From a checkpoint of a small transformer trained on Wikipedia: 2 heads of 64.
Each number is 500 + 25 x the weight over its row's rms, rounded and kept within 0 to 999. Layers, rows and columns count from 0. Numbers have three digits each. The size before them is the row's rms in percent of the matrix's.

# layer 4 MLP down, 192x768, rms 0.0323, rows 0-54, columns 256-511
102:480507492496526521494466535488467503526522490486539464477541500490549502531507547490515534531544531475485503497490540548483485493480523518464485539476533538524508529487476509512476479470533487503524485515439490508505447520510464513514486526498494511515476483516506530472496463536500515533489490468486525486503506520520520526462518504507498505527480423512511523511472512488489487512462542512449519523473522510509469524502456532525490523484529534475541428523527511507487489515529483481502531494521520530481492523530468502489430528553537520479490498516471492480522507509496521510492425536487525479523539492507477518528461523503524469517502478474493471499479462464502502538537484518467468457499510521514495565500497483491496488529491510491522496531485497487515458487487493
097:490518482473525513513493462501487515488499497503471503474502485541475501501487473478511529485496511532494525479489530517479497464532504514469503537504494468478495500526466534473492501466527476472457475486453480452455471511520483488442476507455438490474513479467518510490489511504505534476494531491538515519491526507507529532533533511498473458509505507494528528510506505516473524479485543478511468544488526521516477478479492530519513466503565470507511511542524477478463529522486520515520489475513474537530505525516500461508572530479466473487544536528449501523509501489500529510490474510515477483486519510528518495515448503497468463499508522516493532468545493502513478463475500514502483514508484508507528493509512530521449494498502538522530453514517505448517474517530520
104:552466500483497533481514507468493490446510489475468496492523495521503535525496488512459517535494523508493503439517518511505489482549476497487503559504501532486524528509470473531509516490489522499497504497490505494482506480516467447531494512481507512456521421475493566490502516494539508507485480477482520504495435539498481486486513530497517459516504500481536469484455496509530442462503527528489481507461480503488446545498486517522479513531520498475525548538496514505492482472530524462506487551493483520517478471509489518512414492532480529515486477473517494521506539501491510519512510471523550492485512490534486482483507505482483488493510577498520507520494475472533497498475532497524472537491498499502477470466481505483515513494503484502481484444518525480516485508470504
097:536509530503537507467471493459552477498483474476486547518500494484462515530507492508523500521498493520511463498478522502472523449527465478455497426491516512481470470492516447541514501494530539493508516473505461506455532514499476526483521533466492473516470479478464579477507526475515506524525547483501504551472512538467514495506479493506526493485497510491491528488472488525491486480478461529448526473514453508439523526508529480498517488519539498502555435522465457468478580486468523512484486460496527456497469474494529447473449473551461489481518493448499515503467525537478513521514482506490531518494469484470477558474467479471474483523471515493518512479496496483485477513513518483489486511521460516518496511490507489505457504508470478502523537459509469507511493488465483
097:533472489486515505525529487551513522508497462492490501455496502498538526418490477495474549453507487551513525482490546518498471530524497476540518491489531491504477478524504512491498496553513510503496527523497482500492481485540546477539541500532492484508465531516502460514458500444521499510476523519517503526486490497507518487472503545528500492487535487550473514500569521478510508467539503491478465485499545532503488508478492494481505486485484482447527539424506481518513560485511522486498479463504554540504484484493470477503573519469472510498488462487518526462512538554488525491512491497522554511497485530517524500493481533495517479484440517466503481487505502535486520472517476531510490545509493490490512503527547509522435463444508526532533486516482493499476508513518509
095:506491498502525508477514499495580480457555468515533459498486494488501463512457508465485563520512527474524517502521498467509529488492510494522541465506497481472527541447536505468496514457525512479508504486514510472517469517499518521491509528478498478502501477545516490495485506479446557485481514508548486553487517522538465532523455484503479504497498467499503489526521490554484508504479505497503490501520479494484504528440466510470549498503521503541476507493447522474496538505496501542501483502493460539493509459508528536532515529487526462475490524483504479493529476496487508496542502506517496465527515514468516530499484497527556527503485492526507492461525499474517496493551513559486506496514519493490526483519487517529533496478492531500544533507501440514500533508500459
094:491489500535504511509521495481528472476488528522454503501551530507563521499505520524515510495471510480441501490484518526537521503483453493502491484451503508431474480493540536492470516490446540491514443506546507505468479483497494490496504480490535462532505518466482462529514477501515510507487488493488485469477486491509533493497464497528522502542543537514505495501538480537502514498537548456501504474499470523507463485515479496502488497499471507470517490477498498516513483530500499477468522531441464526521528505504511511548507515510511526500540532501518470513505483483481506507492513531548499502489485485499514476483517492483487510534503499524497513493474530434514507504473528526505503529489466559577496488459493482502519456508498533471454511466483495472523487484540501
099:490481499493462520474489498491524501508471516490548540532456501464482440509457483465485513480524536499523556556463480512513506464483532467562516446513474481445503528464462502505481520501489521500470545468509539471529449503487516499476499514491480524507521489498482465496470498515519472479452456520504523463502537521504503496498518518493449537496530493485518514480492498518502528495512468434491521469510509469480528473496496500475526547488536469504486467465472505466526490554467508493462514561490479457532521495503505497489529443523489482495523546502495506476493491483469502533513528503510486521517467509480502516496489512503459499548509509507525526465492478493510497492448504457521463493485500535489481516519504481494501530523479525538502524502501540509477501528516510
104:500495519471480510500509547501505511480501462495507461465471466465494501479541495488483497539485514441527542480522480468482485534461495520514498442502459441541506522488497497518550537472486487475478509495505504530522500507488513473532488470468523486529511506487505487487557462451493498543442466439488507497506549513511488456451520498501531474475501530483462468503486510506496510504524421526543468452505489542484514478515491483488486510496472485486461493522470516442471482489517491522472467526491516514485476507486503529538513498513547515455482533482495473494515527477560493488502460494499519457502471525497486512507554494502532533514531466512511533510505413488484487490531450447523556489533527525496462518530523486494509510534491507443490510527494472516499505496541502
094:500519531547525492485530523524537522502474508465490490527489482520462494471476500479490506490458496497514479445504481522523516518555495444472510512506523502507482494504478498508494504475474533538486483530531521521526474525474474494452472497525494504487474514495471505515491507496439537488517490493484493501526482476505442496476483493458480524491518558509510492542531538516503460483504545537545483507511485500550521500431500495469496491488524547485508469546472530487506539464503474511531457517491545471508488483565503501516469502489539537526490498518467492467506505537516495479496532513502478483497508453517456457522508492462509522480476461534460522450464511532515519481500462526436486471529489507469527517496471512471480505512504518508494551508512513509527528499507487
100:490511464527513475432492488502485470550511510492520463527490494552475462526467465499497521491507504505523524487479502510506521484527504453484506519493511473506506516485523483504513506463485519461481513495481494499494517480496498459530534513504519468526481495470475495456498503552497514463527509544502516540522473473498497518461542482513488477524553471484522489533505485472470506472488506493503484480522515544479506528535512522479524488475474481478517482557532463509484460494509500503483526507488505542476461516461466464529500487469479448509479508460471453493533509521501509497476490543441494455460497466486543528495486501526483517493530534516503504516499510497504508528526488500541562485531463458528487513420483503510521497532505504524491496520477516490490478468523442
101:508495520493525506454493493505512553450491496465508527485521526505483535493486523496487444522484518513489510469504446495486491560482519521523499477519498477497483489475488479523503546510557486513485500510485511506535542493505491492516482477521492512484485498502517461508475514473480448460521448460516456474508467497524498515474499513502509498497531517495501518493514467546482524513547525468508509471487491501526484454449560485533449498532506508523463527454493541496529490525502491498494517462497447479531504509522504479493486463527507434494493504488525494510502519464499522468474499470527533493492477530526516495489499473482492538516519501490520560529498503449551483536542494512467516505490506504507498538466502507519520480483467499471498502526481492499516496464490486
101:514512523502481476502490506462542514515450512481490474494491496501481508505548466526428486451514515487522518525485449495507515485462492531494486481485469539548530492526513478490479526524475515520456497501560478512513527512507491489491497484518501514490544550514479485510518487462516468509485523553480521477524490489508522481479536508474501507498523478492492463481493497503532478482490536515512478496514491497467486528492544538510497496536530580463455496492458480461485503479488477524492496511518483445496470473488550528475488488485448497516471542520482502557495473486510523473504495474529473522489528503497506489531493461516516497502483526464476486493505494523508506493521499474524527483438525506525519458486530473496538536500519479476496459498503485479481484490515490
102:517492493523478546494534496463542504525499481499515505513476523473487473510510480516493495459518501522524489528520542481464513489502471503536521532493515506514494510508529525505472509538501476508527550526464531495493493488491482476498522514462481494497536517483508521502486504491471512495487514548503445496526525539497487527496541483491484480531465469498464510479485516465498495485468439471527487505480491445498501494519491501505503507452467487482506539505459445552468541525467536516501542515530511536496450499520477517524508499440500485515531522441467497477446482520482467487507490501489504493517536495495526517480514501513494491524514543505477489548504530519462523509534519491559491481500478511480498483514565540513520499508466500488546480471514482472515521547529507
103:502495475499486473473547493469493455498537486450473528513465468522508525503502520461527529540469466503472492521538478491509516523490459504431504461518479548495534498509494531513509495531527562481484468502476488491533477493542513490496530531522495494486542502502458531526470515537483477485535513447465495499526554484514519482557520515528558487523526472528472507522516455485517517497471519495461462500491478517511506500552465511491492527476452525515485488486519522487446522489526497495532449494494480494491532493491527517507500492489499533464499468529501533499541526497498532470531525484494536491527490525513451508478457536494510553462479500504518524544516528509465492521549509535513463485521515476490504476466513528511511454497456500480509523475492508491477492510538518
106:509531515500445481484483484531508492520533541479442539548527506511527539496429504482530512491523532461514521516506483497494521500519527471487511502503507477488538461499522478484511505535464499504511488477577472524540506487492532505495480481467532509509529530504500493462546527500464485517533483553533516507507492551529449471491519515539474477487563527567497496508508494480482508488538462484535502505483466529447490485485513534528528452502480535471516562548524514481528524493484504507505492527446509547481483476505531486533531510488525546490474504489482519492523475491517480522538505514494527508493468523450536552454565517483496520534472525502513475539519550489505502505489485495525492514506514504484499505536525505554481462461480510519511495512465449473498504504543492
098:522506453476501483512514504495531476498478499488501531568499512493489498491499522550501498473506467494450472518501493517464518453549449503516514538489515524500462487504455488494481490508484515523494518529485493512465520485541459481492494519484525511471516488486518514480501503488484505513544515458536529528498505494496557471495508489486496513492537459505540510515480510447517492509519471487501493500497506513512486429548482483497491520487517532490532511536477516530506509488524516499529478483535530536491456484485507543510467511510449513485511481473480509501494573494489479495476461477487494477511534497471444490465498537463484482504509486526499516477471480497502513521473506461509468494494509508495472502482482522490431468475458480472456485481489506533495487509472502
095:470528523522504508505452504497512518491516509520465493548510518507475496496535518480502491482534495467484506466519497481512492477519480498535502529535514480470475478508484490479520516495517483496486478495499537465455526460527506496511505473504551522559486544536468479477513475534501517495505549482531471497508498518542487503487479471506541517496513501501522467508457465499510532511494440501520490479516448487504491502504471507499492524469496498498515508492512455486509503487511490480490487490516476533536518527551504473471481475469482485564519481520521488501506557511519461486516526481481459517497512513493516483497511454470460504491495452531524498492485513527472514473493513539508508486524496466484492508523464486492454509516522498481492512516524549519497540489503489
103:424510511503514507543530516459501478494506495514496481484471511518528465507474495518488486530529478517495509454538515541528522519493505515523478489506556525560519486516488491483548486517512493481514474433533490506486462519494467478497508518534525462516456492528506548429503482517462508519466491532534522495479504506521507488496480472490506485510466483512471531495476486483469476509544532474529468521552542481492487518534500496523480536485486502504487528484496506497519536497544513544469508507492531529503482514505523506519488526475506500544514462553511513513534461537540498487482495504513537479526501466539490501509516526509490522513516515475476492447532496500553482497445490442527502481511504462479484488515531487470520543503488468518467508530501503511464521473557520
097:501505498491498496533465511488499500479506483562503512495467490516490501454513505468462536472506506516481518514473506500517500483513476563528516475479489529472544494522447480469525498500532464510519504498480509451471524466509498502537538499517488471509497481498506477516485495502520542500520482492492522494500504462518492502490538440464517485500500449532521540502509501496495493449475484495507497533513493492507520516513554485517497497536507492503488525486535488502464495509528490501494474493472545479468472446510503496496523501501470542511520511509497551502492472475461502445515485500536472525514485513475535480508521454498526512491553511515538513551552509471465526508562497490512483491557525484492495462514487491490507536478494501525513487501515546526490503458499520
094:463507474464481513515498467471521518541500509489497499485556454520525540557514543476542474534472446531518453511487520513515455494524499528490464516521500493464525480535530475510441507465577519515512505536448493486519531505509515491487494477473492480474498458526467480484505499536509471497529513468471482520539514504460549532537502474448524497520470523526513492507501548493500510475523508515467525515510518506505445513475449499513464499502525515483509485538493543519521515460479509458481490504464479493477491511481500528493484482485489498499518522499494454502488514512525529517481472446480483533535495485493518466522484519533455486474494470477512494482503524521503498501468511511417497502504486485489461449471512509496490471511538474494484486490538475496480474522492515
097:478531508480468499494491440513517504568506513481477472517462488465466425543523520504488455523528471483487500496530523510526526476519469502473499514530507515504491523484469463482467486533503515505500491500506490543501501482478519505487517553481501521524504476480486538468471508523539502518514515493503505475533465488479494497480551501508493542537520460522499471499505488507532502516482520515489498456510489477474483542505493524491498520524513498514477473489497503531466500526473505475466496464510516469478537522515476516535454507501485501548467500523476451505493504468499509494526480470479501492488499508499524469506514472493498477515477508488531531463513446524447499479491515511501448495454480495453485495499526480480482483505514493501478491500502475499473512481468482
100:514541535498492485512437515460514488480499477509508504506466541552471518487465499514450500538455459464543431531537505514499482508498536533503464527472508482551486496491514487492498517566486527471525501520526493481482538483492494481528492506541495483542460503516492480453465490511461483460558491535521465469498494475501528488467482486493491478491478493519468497486510487506442517504515530483550540513470475531536462480522532484515427502544563493448483527492497495468492494468525427455483510506524506486482487480506547517480462517552513551526492472504471515522468462453541505518486547432486480531483488471493554514526437483502495477498532474433515534489461488547493523506509507487491476499517513501509486498507502488458471533506530481511495476526527505511495524480531481
098:473484505477532488483500507501519495489528494519457500480492490521527448473505466469506532556507501500546497492487521493503495505491504492511529499488533496502510516498537493491503485488500459520532545477544480495516466536497508544438505484529520451497534494495499478514455479494511506524464499536458462502512489490504522498494518471511501509458470473502473463514535501497491470485478494477493550547488506511516487526533490469464483458532507516521479464443481493497521528491496524459475522461504474497513560472479460497500493470554511474478517516495511480459500510480520477495469477528499482486476486489477516515484494523523505497506490470507504522514488478531481517504516496511490504488475497514498506552538459523514426510455522541529489520517522465515483519511527477
093:472545512536514473485483493506444484509473524509467518537493505485564494506506525480514506462474535521482521449487489503484533461462523511479521518518519477515510463531514465497498536537493524493476495482510533492491538484513514504509537497497530533493495515507491523519518482494517536490494503493492523492467509507516473513508536475516516518490456504503458468483464477512485481533545500540466541531512497500465521530477494487487503503519504482532528492480500486467499518495521512466518492496473499453498543526492521483451500489441482527511527517496516484491485499546471456490460524510515466474515508474518522481491541504461541509491479480442450510508474525469507500526528541535476484491493471469477505484499487471495478484512536494565495522461481460507534498498525522
101:512520505516479484488530534512495486557481477482544471479548548469507505495502531467500462497504496521455490505531523496536526537558472486491494483491476479484512471514510499541515513499451512491481498461479518519477494483529526477506496504482533548489522506473543529480476512551511509497510502487512496490538524496513525511484480514482536488476510447508491471489495455496484513523510505482445542491472531543495483501501506570542487530478483473516525530497533520487549526518509497536497530505491527542504442452453474533511451481513492470454492499437487492457505525502464456477541513529422516476486476518501473513475511491517507566488483488467480456497502521488513503526494488541497503506487492513500502510484499491535496514476523518484534474459492559506523494498485501
095:513462480530512495529473506460506512515495495464544493547471479509453508479516503489454452563484472506508497466516512511482504473518489474480505482450524528507470519475530466474540450493523488556482535477521509506462526478551518464472528474501478497520511498508501510497480467473514517478490526514542493511468474514514487481503499508507480520521549535505488448485497503471464486483503463541495510484475519559488433474530550493534507500549515505512519486530488471504501509485529518506485490488502472490463505468496523554488546522495459467492475493464477539471508494494492500517518505488487504502538487510521545478517478542498525517500516496504485513473503475516478504514514522476521535468520528504474501489493496495501547550510513493501522471471522559501509482495515474
102:526526486496522492485505518514499473504492521511505481483548533520529552497505463485521489492499501486514499523552502467483501472480526536501516529509547515535454567510475532510516493499487502497504517509493506553482503530529499486522477470497538543526523476526479533505497486525515508491509502523485503478482526481497484517474469477472503504488560480486464505503503499507479487494472465516461505514501511519500536486489555501531475528523494492536511501483504542472522535522507511522484477475522520521454496455502490507497501508490463540496492493486449511475510520542471506519536481501454523541459533475464478457481524488491498490521517490446514519492499485498460503521495483539569543510516516523521473527505511506473520469525491485464516523515501533497521469462514547
098:536484470468506497471514496501473538516502436488462492512486522500512539522523528474506521526519520524491508461513495472475458524474547511508517537490503487525510511530541520478479496492499501531485481538517473505474493496510498516486502504469509469499479484501509485510477474513476464532510509494503484510551497471505506504502463522529469511510526556485451499497496468488497466522485484460491501504501535555506513546507468543496485508502515517493479500529472492491503491525547507517445515437443494466511528502505500524484470500499537532487479526452516513496475526542548454503486485507499473487500503500496509475481504490519502491487497484533478484444515485500516449471505511457512501518493492499494506494512516504517480483520476528530532462538477466507475472488473512
104:464500475440494485522470507501502509538474524519494471490487489508510488524515504525512495525486531494489486499450515464516471502491533549520493474486492502471486506530534498503471494513523480538518473465512484537534438468509479505562533509482497470492500520481499476462494501499450496514491504513485433470475521501508518518494511450539492520490434534515460498514474484505504482493521498500483517478492481489479504481526462448506486464532499448486523454497462488468477524504481487501489548459571497505449502521481477525497549503543493546521509498485479479524497509493532461504520480498529458530488478523460470466501503545537496531508483540464517494503491487517536465471534526456478527465483496467537467464487506524483485473483518507465462519517529490514451498449510470
098:472517521444510485485493518499497510503479509494600498530507547512496461512523486451497517505455532467459512493515478512509481464465466476478522496508525482465478532518524466470512443506476491531513482539486491509511508477501499507471529524474506496500461512495515502514474481494478487495521494521522491516480491521491463510538483518518534476539496490476498505504451492487515479498488421465520476499482513464490489506474524535468472503440504527520487451498499465473466467508516511503520501532485488510472514563540527507503509506492534517503492501459533497524502516487536463509508484467472480524468499535508533523463497491509504530557482477504530484512467499487514472552503517441514501504527480542504541509513488471514463515506480536520493517502542520541502506485463490
097:531482477531542512511514541506508518509507516488465519494482501492439508495472497487515502516534484506524491567520481468507471501519474510464507490481485472522483534503528467502540519525525488508487483488501496490505530518498473497520487499500486517505522482504476527483506533486493471488430479529471509500487486470508518489453459464466506488460433474474494488486568473507520509500489527529524439505482530510559516487498494451523512482481544530509491507491472546509490521471498455482532482471504478524487461472514482508490509521519490545464491479479484440523523524459485505530468530505472519494539532487490480482542533500485501481530487502478504514492532501513459499519489520561483503495482531508487518512529436467475492525523514492484508491490506547454485457509489502
101:512471495567466488501452501514489520509522509478577567468484486498499476522501537448468515511482506529538544500514538531529487532493496471511509484485498531546497453508516488519500507524509505499505527472468496502486507496489507509500500515474498521504526494477522552507512466470532485508490474457509534498487480521507468526512527477505521481451477486503516479516557512483490505475530462528517492479496500491501484525483479505513501501524457500504520466528515509512511487481495513482473464458522476526503516510482508519533501540450489509497501492459530482464516543526507517490493487508519480485525505536473501507504517474461519470479489488465502525501517451535523471518492494490506486489478520486529523552553517505528503563538465504511517526456542507463493493529453502
092:502520493488496505514494535517516489514467494487482500462500489510498560528475502477536485503505516484493467496507505517450465486503534430482514482500495540500478521476519491535471499462505541509443483502468562486478494499504523487460529445483523504466513490488510500484502494480494462470517512555538489521465482521473494494531462525453466494484500490503513496523553541509550483479474473513458490503487543477494475523508526550460478520482476504522533544528498501470532492455526468516477500513533517505515520507531487496513486471496520474500488507496467520478447495504519555442509482536553533484489499511503515528489477453471474521522552513486516488487533495512495489520461489544501502486531449482523525515462507512544506502503480497491543488508490512505494514501504506
095:492491488513516492498465530516479444502511486473571521458523505510517453502489481499526514469497490473522553472454523575490484534531528486428484513486497507539488499513528499519530519518516476503510486483460508482511472526504504540527455543462510498451533504531495519495512538511503499485478485464481556506462522541493437471492456490484487454470483470474553509463514477467465527466509517532517523468517524503486514541479499504476490513502503474514497518458518509505541471494517515466512485509510490480488506515488484520531490478498473467521525508457484522496476500545464491493510493536493493477493519486504515469495481472493498495501539510534495507491508478519495504510552524465491517523528470512511500508549489493495522553491469459551504506480537514478429473470483507
095:512524499495509471435491495463514527510525486490483481522502496497532499508479523492459498478520520489435531482482450501489497486494478473509511489503487509501478481517557536492474510467516478475527545487579499481489486532487531517493485538476491495495516491534526477485468490500501480529505474461509463513550526543479496473492452489505486460486511472493506484491491504488523505472522506494490474538502523479503513489488467509468487536522492474514499494458456519511481472526522478465525519479488519498512500496514519555489516455496492503495512474495544483483488460517479473490491510484522472477473481462477528490517509492492499513486508532516431498497448474504477514524491480503498487521488489520533508484470503496518523481511447478521557465525528518512477499454510495
104:504500517524517517504528485509518458493538488473498411509517504496501525501476510452464519458510483492494467502504523467474496515486493554498500484492462469461500523513504482472509466472515465529512512489437489487475521479509525491537459466513464517512508496473516514487523522484521503466536479510488499530486493503469511508527461492527519528477496502491508500474499461532490497524493489494448454526479491460484508470456519469499512524499511481489525518521538535465536488483491496531508486509483524506489561484470505519518460516548513512501544495459486538466515502490522538468455523507489501464470503484473451490495465498496488534523531507510504519487530541492478477485561508603508502478492517473516514468481432496474518509478504522505485505465501515494527489471501476
110:505515498491499509490518485509490471457483515476510503487513498506468507508502509519470490459503516489497432573491496482485526438477493502516469511504475523479566483471460493503497507517499519526517505460483523502532535534465514484522498541516505508517515483494495543534511485510512529472493508481483472477470496527524508471515535520469492509475508505479504481508513508494465514480519462517521499521488529488496472553496480509478485503523501464533498476525481499535455497478481512505481460494476542471472488514461498466545482469512476510487457484528483508518491529473524555469512503480520510498497486499535521537511490473513511512525497487505528512524507537520505522480509517491524508530502506491532477526468506500500532531498456517476494494481532509477476495495514513
105:488454488502505504496498475469519508468468534505520505499504509515554498478480479505453500478511458493538496504524544533530523502500513496478547526510527545510451448465487504462489505504486519501514514492573498487457499521493525499478485486496460480479512491441490527467556508502494504517519481513527499491529522544496458527478503501529478469447523448513516461511513475502503530503518558508520473491524523507515472487508504527482503503500499452469533552473528509555463519500465520507480512494486461515482501511485520536506421525505491479455524485488468476479462495541438510465496564530508509504482504499516512546530469506481532482514501514523531449499531501493522491520493547462466503488519512545461498501524518490498464502500495503507502512484518549497493498520538465
101:495512445522478496485494488500511452543445508511489521517520522513537475518491492477532502496487534494497527482503509538512518483520489511461477475500536529517498485519494486488528430511473507508476487504495499447484522507487479528490494513519519533473489496476482499533501518484511491530547495512481518503504483460523521507497462477492419547507467444520473516515512534510508449480496476499487522479490511522508513493469477497528526502477495513508505473483548510531545492468493524544482511494542522516473497481495482430467516509451497512506460494426460452487511501537446515439493495527473460499543514498489466507478523482512496489508513487482448478497473534503493504528506512508480448521508460507505509518521525493505497494488487500527479490493543467455504514531508515
097:472544523476479470537517485484527507475523493514522483488548508507512536498524496514474539506513493506517507571530483492512512508470477492515456529496502496533518489506458564462515488480517499497510487512506526517497464501505505520486538499506511538526486458506519455504478475493490477537513495513534459501533502515510537474543498585477494522487497551501489541475497538523511505496517467469471504555487494477481535511499512510524522494496478522517500500536526465534487485523482506455475497514508476504490508490487533474500525503502480492509503493526508472481508465546523579508449478470536495473464484540477488523488490500480522465474521482495483484548509489513472551490529489484461501482494500484458472520496498516532508485485507513487509507491510511502534517512503536
107:487529509484515469533494480472498537476502490498517512499494526486504501513534482533532505510485477531493462522527497479550486526507479521543486495526529501503498499494526459489469449504498530453472494499491470505516488519463483523557533489534518486499472486459460526472476505515465464533474484546494474450499507504512455482512458497457552478494460485479472481504488509506497488494466544514489515467485478513513486466526480462509500528529482471523535516481518526545507459516494480510490520504489485483481529490525484479525523485510496452520539482465478516529484516466483551451494509504485481529506499466498461525478490521507493477516495484470502524467494492552493429470488531490515504485511503495493414496520501510470465470484518490468523491527530511520497463502517503
094:533469498479474491483492490532467503468530497517508489521467468503489471560501542490527457526515473469459548532457518512491500518513499485486476518487502509522533461508501480447470541518491501514527507467535509489459489534490498516504505516530550482461508504519486516498493512464535500550472501523512512493491448507528486490450506500513482469497536536539489467530455523513495490519515536519513485481525556492512524510490504487473522524488515517521474505503533512454515475503491535491542505469471505490510525465490520501488531499487533478472521518541493522476540479523486504526496517509495479453487522472469504485494524525484490525511522495518504530518486487470509562479480507494502457506486541460465512535521454508458426485510497468485473446466493516486484464530525538
095:515432503442483529553517517508524497479507542526496489561477493490460463459435447511517502480515493511486477529499502465503502480489498479473502473496494473486496473520523502502494526498475496536478483462498482516508518486540527537475473469504468524505502444496517484466559505505473486544479511487474458525452467472512484502476479511466513507516530521458531552491508490504522471538485482534531487475480531511512516488496500530418505485533472470509519488462480512514517539500483481497522476529503541535491493466483519491499509475499466441510505463506484541543568478515523522537489492493452517503506504478502452483480518501491509439488527533502534487474498530492509504473585483530500470467530499529510497495486499521467505460550493508498456541492509497485491482493508484
094:520535505482494503483495461515494501486482508470491531469477539520513465486488513528511508507488512482482518582474476469504488521522453491523486507468488483486468497530516495498542440528472531470514474490512516481458491465495499507494512470457515544486507486497485512559555484527458483507515502437467461545501520480477489518497485472460516501539482475476524508518509450478517525482485496507483471501520481524494481520492483487529490519465510516471485495531534463519462497534471497507478522503503484494515531499494512464476532468508539484470501473453524519472483491503483494524507530505486509542459515491454479499473506470477499504500490482463521452508478508522475536474487492501471499457495512514542485518474535507465510465500464505489492491516505510500449485533479477
094:492539484462469515525519473488496517478525493515489463504499462463491523508494502459467497496482485512504480457533485525480515593551510494539529488505505559506492505511515531501475529518469445490475507517536494505532476479525495494508486520509508501498523518504496488520483486509483485498533533501506530507541491445468539523538459538512483467539490539472460484458473486500484499504530493492511504476530493491476517461514479494509512496491503518532492550494471528506496540501506475508516501474501493490527489457485466537539493490439522497507459516460554506477454518478508495457503527473482475472500510515507486492501495516530470519497470474495515489501486525510514482494501516521524508487507502497480466504479499549505522490513540502511435525525462466558517504511496492
097:545473472461484508508496475463504496487470486514524501491528550534511538480480469516530505490518525562468493472446513519490471473510452528520524501480478510490505557504504491514479482478504485545508499501433500496519521541494495513507497473509458526456535501486477465471521481534486451476461472489467466459492512473472511509590507472495509514500533469466492555482466476505503481465505502480506498474503522474497457481553500507517487517495514534498481460499484494463522477530546498487520522500464496499518504501526471478488543487497503471479514473505478546494503498540446501487502531532469471516498464521473505505493517495487498515472509511509488473465494488542493503536488512456524518499557520535514496544455503491470486445475507490462497480485530510519507511490489467
102:501474491511438538469471486479534476517479513532493522488523476526472483509536517506550506510501497457502502469532518494502494444520493496487508545540506533517470516507464507513503511511491499488524493502527500459488491485539515474508491525511526487502496499503482459487461503481506543500465516516493535458487479529491480468471519522478508433522541481518512491472481507511529522494523551501494515476539478511529489509484471492500529466507497496516471483494519493488466494552476551500510500522523450510488483516509483507504503495477523488497521512455490483543482516470485469504462490536463492500489467496472539504472501490513465519480488541515493446492470524476535531447504486531504498528468461486486504506473463489467488505471535505470530540509502532484500495482544522
098:476522501503529503478490474513476532547474537462452503460490452526499499540510525511523505520455518523444509470489528486493474519516486487480485484461536492505510489463520531505518529512492494541521482525478480534456524510506509458472485443538519484535478510492503485479490463533526506515480511495483481522490463478503548539509483521474493483436499473479495506432493504468500509569518521453497500516503494518504498539506507520486545529489487488503501551491496480534471540488513517536485501474510482467503554535492526519497535570480509490541507488508496491495521552475540532494485514526496477495499505470536534528470472489467443494499486469529490515519555499542501513505496429505478500472528520506499530547501455482514494526482530514560534534488449492464471503510476514
099:472584471491469498525467475465464579496509503491485512554556502495498522495517522500478513470494474525521512528506504488475484483499506499493514536466492488505516523535456513495462515468507496533544459468501483497518512513569490520506490526488471529523490484494526504540542502503483469490499512513499501497539503548493505506502459529503524500545524498509513474515477499484506500521502461530520493457488482504511517514503474508495494500457505543486477495509473515458445504523479464472521483475522556536494540475486503438506503492464548547468529481495464493453501526505519453552427549504502526526466482474545533457488480518513476465498537510486509497508499508465468525457528475489505522491494481466517489503511485489478508464540490543503521498521501466535477524488514492
099:497477545498470486474515528532528477470523514547494497480525469533574529578508491454525551453487498451507476492473514442465492501497496481481476523506539493501469505477449489441474500530549532473496466493485531492471460522557498549541492501477523474497506497509469480528526459489509549546481487448498501504485541551497492486547495548501547494526492478510535489491514528527509481514481510490507500497511485544539502539488468513465517515505489482486482514473507517520530489544488514544530486514521490534473472462515495505546509492467528504462492518471510516515470479515473517467516508490474453461499516480531478475489489498556498502526463486516508561469543509474495514495484498488520483526499488477502528509497499494522517467500507496489486466459527500488528540504484502
097:480510535528500506527485479512532507483499479492516462504483539483509523460499527542510501492490503498509461516482494486521491500484557529498538527490499535528506504516483528468522533507522496513495524472477533520538519452460480506494511525502530503516489491522477481545525517512525491485534498463508454534506473496492454528549494526472495478500511511543516532468437510511504473421472526506521500508531510494499483499514456462496520490489510500480494480461470537531511505474466491510513514503495470472493513466479481476542513494470550557520468484523488470470494494505531514497528506529509526452526465479504518512485499504489439490485538515495503454472490507466491486488483521450499476493503470511515508482500497454473471491499469538473495502531535459472477485551494488
099:495538485473503516501486513521517507514535494496468461523483502444529485539490450505505504520488463525476473448514481514526505457522523486522492527514491518475501539513455543531508461520515498549466530484493482505478516477498447525467519467521485472489448502470492532513507501496462493477515500513455510496490514541436489508484502522514541492541504510430486555482548510495527464510508444509486477504468546507486514467502468473478517486522499497504483479513520513494521493530496481489488462500470513443480495473455514497430507484517463456466505504507494482459544547548546532480486462477533538491509454473496436479512514539495456510497501474510459481473540481487510511547529490506463465507490484536500497494516485471466504482517530535499487497511485491510506492510460492
096:497498461473505502510523529441543460516507554460508520528481503495498530498486479484479521540506483524509517475499457481487480513515507496515520464497460457506519495478484492476492528517490500458505487549525480502526517518536521479511474494496530514528520499453471476489529494496534517522483490490539511473520466511484493483526495526519537511499526517535518516483494485532542512513536481499514534484497491511522492485544536500489527536510480510487496513462495547475491473476495497504515515529499481484500475571543528514499491472483534536504471517497498488509458472530493514505521515482515480459486521516469555497478570508511486514524530537502492518462478527490504515456510478482458502509470444537464482460457524496475517521483539472477480495496482515498482511480504488
093:510479510520481543527544497521500492525504503535473464490508511461518504465480487530517524466461505494497508499506498505488511497511493523453530486485482479484558515533466471462492464489504535497521539491502518513523525465470515507493485502499522492456487496508508511498478479505507472475513520504517487502476515516485504456494518528498480521464493487496510500500490506483491482498514530528509465495532476491483441506514509524539497481532500525455483510509488484440498533530489498535491504526521517528504475504496509528496502538498508474529497512465518468501457439550494491513572510469549513489505468513476490502505493514498529478461520525488476479491497510462520554520494501485477550494478484490505514504495516468513511477542494515526500477507476510466520530531563494